config = dict(
    n_kv_head=2,
    activation='tanh_gelu',
    qk_norm=False,
    bias='all',
    init='uniform',
    init_std_up=0.0663,
    optimizer='soap_variant',
    lr=0.00983,
    weight_decay=0.0095,
    lr_head=0.011,
    decay_shape='cos',
    batch_tokens=16384,
    seq_len=256,
    train_tokens=115700000,
)
Each number is 200 + 30 x the weight over its row's rms, rounded and kept within 0 to 999. Layers, rows and columns count from 0. The size before them is the row's rms in percent of the matrix's.

# up: layer 11 MLP up, 384x64, rms 0.534, rows 122-168, columns 0-31
# down: layer 11 MLP down (transposed), 384x64, rms 0.565, rows 122-167, columns 0-31
up122,102,180,228,186,204,184,192,222,221,194,214,174,183,259,171,225,250,195,156,221,157,123,255,150,183,208,168,210,187,192,242,198,161
down122,114,151,166,206,163,164,219,152,250,244,199,167,176,238,201,236,247,178,214,198,190,182,206,182,193,248,223,217,211,232,222,178,193
up123,095,196,182,134,212,209,223,196,221,204,169,148,206,192,125,247,168,244,185,229,220,210,228,214,218,215,217,239,193,199,133,209,139
down123,099,192,208,257,221,203,188,163,168,198,197,225,148,223,192,171,194,194,211,186,210,171,177,195,219,216,213,117,189,220,259,240,205
up124,095,198,206,161,192,198,170,211,252,158,209,166,224,225,239,198,205,172,202,240,202,186,250,109,226,239,208,230,210,194,194,228,209
down124,098,173,187,187,219,197,227,170,212,197,178,168,210,200,205,227,235,207,218,247,139,214,172,223,209,169,234,140,200,188,199,244,171
up125,111,173,160,212,168,212,210,215,236,240,207,179,185,255,232,194,172,232,190,219,118,178,193,190,190,197,158,194,176,199,198,244,214
down125,100,208,214,219,177,186,210,159,131,147,182,182,193,185,170,232,245,203,244,259,221,185,221,202,207,184,248,213,176,188,195,251,172
up126,082,170,185,226,188,226,254,190,179,185,191,215,211,186,165,182,245,191,200,199,170,172,241,168,244,199,189,133,225,188,215,186,169
down126,099,171,190,171,169,198,191,216,154,115,210,202,207,183,173,231,167,218,206,201,217,226,254,184,210,225,157,246,134,196,246,210,214
up127,102,222,193,152,200,187,160,233,188,216,209,135,234,211,146,183,186,231,208,148,135,163,246,249,208,217,177,219,240,251,167,206,188
down127,099,176,175,203,200,194,223,191,206,160,170,223,192,161,227,193,204,167,179,223,211,166,190,215,210,215,185,210,149,158,194,146,239
up128,105,263,141,219,211,212,157,190,198,242,144,197,228,170,199,203,147,159,251,196,257,235,203,222,216,237,170,187,270,222,241,222,192
down128,111,205,230,209,254,199,253,137,198,158,182,200,188,224,188,207,264,171,217,202,196,172,224,181,197,222,165,199,200,276,262,184,211
up129,098,168,179,228,197,168,187,222,223,237,170,145,162,177,239,179,203,190,236,210,232,194,236,179,131,224,171,184,228,194,243,232,229
down129,102,230,186,176,252,232,170,213,230,190,178,201,231,236,156,190,183,213,163,228,209,207,133,215,186,208,175,261,147,159,158,223,196
up130,099,183,198,209,216,155,181,170,187,221,233,217,158,142,179,242,184,166,198,211,197,248,192,240,189,211,186,239,231,202,205,179,117
down130,099,171,196,199,165,160,193,203,177,241,200,190,175,188,180,156,187,183,210,210,184,207,176,128,191,206,217,220,245,171,229,172,210
up131,113,238,199,232,206,217,199,182,206,238,211,182,213,219,182,138,204,250,209,229,139,191,229,228,201,206,184,229,218,199,151,213,242
down131,116,231,177,209,177,264,175,169,213,186,189,189,184,174,238,240,170,142,188,220,254,242,234,166,161,166,215,226,257,211,197,177,218
up132,090,138,245,217,224,192,116,224,157,240,209,175,215,166,184,220,236,194,158,247,179,224,234,174,241,173,213,174,196,202,228,199,175
down132,089,211,196,166,203,190,210,161,211,178,226,220,169,204,232,184,201,207,196,239,149,184,179,188,239,184,206,208,193,185,206,188,221
up133,104,209,204,217,210,212,211,227,160,193,227,155,201,213,167,154,204,190,189,194,237,212,192,167,158,197,163,177,213,222,208,187,255
down133,086,185,193,114,170,239,210,180,194,204,152,211,181,223,252,219,218,233,194,215,221,175,174,174,233,187,230,237,209,223,211,174,214
up134,102,161,226,206,173,203,235,240,184,215,157,196,194,160,140,184,271,149,149,226,242,201,193,174,191,148,193,180,205,219,212,196,217
down134,124,229,175,204,242,272,172,229,202,224,129,188,204,191,165,237,209,175,187,237,171,202,199,235,155,201,213,225,168,218,211,264,212
up135,113,190,191,188,191,209,272,178,205,189,212,203,190,237,197,166,186,215,184,182,222,230,184,218,224,230,172,233,232,142,213,267,160
down135,119,197,220,224,212,183,258,211,167,227,204,200,241,211,174,193,169,156,209,206,196,199,185,256,192,193,199,207,230,222,197,183,149
up136,097,223,208,200,161,161,207,168,241,200,181,158,214,185,236,191,209,184,226,166,177,218,169,196,255,223,180,212,186,176,196,207,139
down136,106,94,204,220,219,205,218,272,198,207,209,229,201,220,269,210,194,181,156,146,211,181,227,231,175,204,223,169,179,202,158,243,178
up137,103,214,183,201,189,220,198,194,235,147,173,199,180,213,235,220,161,230,189,182,159,186,182,225,174,194,147,215,222,213,197,164,182
down137,097,198,191,171,207,184,166,206,202,230,228,158,234,192,199,237,201,155,241,186,165,220,196,206,181,169,145,194,253,203,237,210,243
up138,091,201,191,193,266,233,210,224,205,251,198,164,220,250,141,193,159,220,200,217,268,187,179,189,207,215,175,168,207,156,245,221,153
down138,095,226,220,194,202,169,204,216,262,223,261,235,176,164,236,192,133,199,187,224,162,179,179,179,203,179,194,161,198,172,146,185,235
up139,087,157,207,185,235,178,170,211,181,189,185,161,219,234,183,198,209,212,168,210,163,229,251,230,180,237,182,174,210,164,193,140,206
down139,082,159,250,209,219,171,181,151,187,170,192,177,242,187,179,233,214,189,154,234,206,214,211,263,149,155,244,188,175,215,252,230,225
up140,096,185,153,207,261,183,169,219,283,204,180,183,180,241,193,154,232,219,241,223,213,224,204,232,200,196,155,222,199,202,218,244,182
down140,099,220,176,178,159,231,155,210,156,169,134,260,190,157,238,202,220,196,190,218,186,197,204,190,205,207,164,136,202,189,226,198,172
up141,091,198,222,240,167,232,169,210,158,222,199,153,221,206,118,205,196,178,224,154,236,222,187,180,192,217,223,214,229,214,240,181,285
down141,105,210,215,209,182,322,171,228,186,224,175,213,195,151,195,164,218,188,177,227,230,181,224,215,255,211,220,201,169,194,223,204,206
up142,106,212,162,190,241,224,138,201,231,182,231,205,192,159,182,162,220,213,180,182,202,235,137,183,222,167,203,171,155,152,224,167,198
down142,100,243,232,170,163,259,170,149,178,221,173,198,281,167,192,202,225,174,182,215,189,177,177,164,172,181,141,216,200,173,251,184,193
up143,111,220,168,225,227,157,202,219,182,186,178,194,179,184,214,176,212,183,263,179,153,170,188,252,278,222,186,161,238,197,148,175,189
down143,101,244,191,208,241,227,207,215,153,202,200,178,246,198,171,220,197,223,209,150,232,250,209,178,181,182,246,224,192,184,264,195,225
up144,093,134,202,208,204,179,185,180,215,175,270,203,170,213,138,223,174,233,185,98,215,208,179,196,199,166,175,184,187,209,212,170,197
down144,098,212,205,164,196,174,204,184,191,169,241,198,187,214,193,259,202,180,228,263,178,249,207,185,219,242,213,247,181,156,190,264,163
up145,098,219,256,243,205,189,232,230,188,174,188,165,178,205,185,185,189,178,111,207,222,245,237,175,207,218,187,167,171,210,195,189,204
down145,098,183,264,124,202,181,174,164,215,163,191,258,171,224,214,166,220,187,248,212,206,234,216,239,188,175,199,185,225,257,163,219,208
up146,106,240,274,161,170,186,208,200,187,201,197,237,190,170,213,226,203,158,254,199,199,224,208,200,202,195,218,190,252,191,235,198,168
down146,085,190,210,159,183,226,176,239,179,230,186,222,200,176,229,206,211,133,216,179,171,200,189,180,206,221,219,247,198,204,180,236,171
up147,099,238,173,214,189,206,214,221,278,183,167,166,229,232,224,138,192,231,221,198,214,180,227,218,188,220,199,185,230,248,169,196,171
down147,099,197,217,215,244,187,153,175,143,182,205,175,249,189,223,180,249,174,226,204,267,233,254,218,178,171,171,169,203,208,205,256,237
up148,097,227,252,152,218,124,235,227,212,213,168,177,237,198,188,212,145,216,235,210,175,215,226,205,197,138,176,203,209,207,196,146,190
down148,091,164,226,227,239,147,235,182,174,218,190,175,159,190,231,122,213,191,205,173,208,208,217,230,178,207,256,231,191,216,212,201,164
up149,092,219,232,226,205,189,214,169,234,176,201,229,167,211,152,218,227,202,180,201,187,174,151,208,224,210,179,230,160,184,207,232,159
down149,094,158,191,123,200,190,184,239,128,200,152,220,188,195,214,210,206,173,162,197,237,223,218,207,248,227,215,237,226,193,195,210,150
up150,104,159,232,228,192,171,158,259,229,253,254,211,212,178,191,180,159,201,186,217,191,182,198,182,200,242,218,193,170,180,153,200,186
down150,107,243,186,183,214,275,227,171,244,187,183,164,197,251,193,200,231,212,274,210,237,189,188,179,193,205,174,217,238,197,204,192,210
up151,107,195,167,209,198,211,213,209,236,147,177,217,203,162,182,194,252,175,144,219,229,227,206,182,203,182,189,223,153,127,202,216,222
down151,093,184,211,188,237,140,212,185,153,193,210,180,163,204,211,138,197,162,232,189,221,183,235,228,186,241,198,226,223,251,248,265,182
up152,092,177,211,193,233,223,178,212,194,209,207,185,189,197,199,213,163,210,197,202,227,212,222,163,165,181,203,200,131,190,205,212,113
down152,084,215,190,180,203,204,215,173,180,195,192,231,198,225,169,163,192,215,192,188,234,173,107,216,180,128,203,233,179,217,193,216,202
up153,095,225,239,190,221,197,201,233,190,212,155,197,241,203,161,246,188,153,239,221,231,146,242,176,201,175,174,178,210,199,185,182,187
down153,101,179,232,153,268,201,144,165,216,225,184,251,226,175,210,233,178,146,196,205,185,246,188,193,162,234,192,203,198,218,182,228,187
up154,091,203,193,176,134,233,198,151,176,201,176,173,196,198,180,177,256,172,202,197,216,243,252,164,269,215,184,232,245,240,211,235,184
down154,084,198,192,194,133,175,195,173,147,218,180,223,183,254,164,219,167,189,213,208,203,193,181,182,159,190,195,217,189,212,262,172,211
up155,099,209,210,168,212,195,195,219,208,215,215,190,218,220,170,167,254,177,146,161,229,183,231,184,211,269,136,190,203,209,254,229,211
down155,094,250,157,231,214,191,155,173,270,251,223,267,183,189,254,189,165,188,194,195,175,201,199,177,253,246,188,222,217,176,187,246,186
up156,102,188,204,173,182,265,188,214,191,206,154,189,210,178,175,158,205,280,254,229,212,172,178,198,187,178,163,245,233,187,198,256,223
down156,090,206,230,211,266,188,159,176,136,263,207,202,209,168,213,206,189,172,167,162,216,182,203,145,202,177,226,208,194,244,168,194,167
up157,099,193,136,181,196,183,228,208,202,240,196,226,177,233,124,236,219,183,203,180,192,195,202,199,250,256,198,235,233,219,168,193,217
down157,093,222,203,228,206,183,188,198,177,240,212,155,193,159,248,177,207,131,217,199,190,269,202,167,173,165,202,208,163,247,175,222,178
up158,095,186,160,258,201,209,217,189,208,223,168,180,235,227,215,188,168,173,172,221,187,174,199,163,196,218,164,171,231,215,170,217,201
down158,094,145,246,200,180,194,147,195,141,196,186,171,184,185,181,173,215,220,193,179,202,180,156,205,193,178,264,221,104,202,229,239,178
up159,112,200,201,217,156,196,166,148,212,191,234,198,207,192,196,204,256,198,224,176,176,180,202,163,182,201,187,187,245,181,219,204,203
down159,089,175,209,195,199,144,217,187,173,234,213,189,220,206,204,191,169,202,182,193,195,245,206,253,156,129,186,187,184,241,207,223,240
up160,097,148,187,167,215,251,228,208,252,137,256,221,208,180,178,182,173,177,191,196,157,181,213,189,160,249,218,171,236,203,199,240,181
down160,093,223,138,192,170,167,139,186,206,182,178,220,188,211,189,202,160,233,155,173,215,205,221,223,212,241,210,221,217,190,244,248,219
up161,100,179,225,231,166,246,210,178,187,182,250,150,248,220,239,149,211,171,158,196,266,213,209,195,188,216,194,210,204,131,177,184,185
down161,103,197,246,206,210,179,170,200,172,203,215,149,231,171,250,217,241,163,189,197,240,187,193,167,212,202,215,230,156,265,205,198,224
up162,081,226,168,213,124,215,196,245,219,190,225,145,256,155,176,193,237,192,174,244,216,190,237,219,217,188,157,227,186,235,166,170,159
down162,088,169,202,184,102,228,206,142,164,207,173,227,189,204,190,210,184,210,171,161,175,209,174,229,199,208,213,135,216,142,168,205,231
up163,093,174,231,215,175,200,136,180,186,172,194,220,174,236,150,227,228,238,190,172,220,173,201,222,183,257,207,181,219,171,244,178,182
down163,084,195,174,151,111,197,161,204,197,192,221,242,145,223,212,197,194,211,217,215,176,176,271,187,205,222,208,171,257,161,195,183,188
up164,095,249,167,165,188,204,191,163,218,201,173,179,224,180,192,267,215,200,237,193,209,216,268,212,247,209,215,237,146,181,181,203,190
down164,090,187,158,190,135,203,225,250,163,187,229,168,176,172,163,175,172,204,222,217,180,198,227,207,165,235,163,207,168,278,207,231,213
up165,108,190,202,215,175,216,184,234,209,213,223,133,206,230,212,161,196,205,258,190,177,179,228,190,136,232,206,230,244,243,196,162,238
down165,125,198,218,209,200,202,189,237,149,200,173,199,276,232,189,226,166,214,176,190,187,167,162,174,182,173,199,156,159,176,191,218,199
up166,112,190,225,235,160,217,170,228,242,157,184,141,186,184,211,202,186,169,216,220,190,203,231,195,163,291,224,184,202,166,187,203,201
down166,092,206,207,207,216,221,179,143,209,237,193,263,149,189,173,151,183,247,184,195,203,224,216,178,184,122,174,214,182,223,189,204,219
up167,110,122,222,196,264,181,174,213,221,237,208,175,145,211,184,210,180,203,181,145,154,188,202,224,186,284,182,208,145,167,171,196,188
down167,106,202,171,173,164,231,201,204,177,222,180,164,193,163,233,239,215,169,179,254,190,164,236,185,172,229,166,266,231,229,249,187,200
up168,115,186,162,235,204,189,233,204,184,185,222,190,140,176,198,139,118,228,197,193,209,178,225,175,164,214,202,224,253,176,181,228,216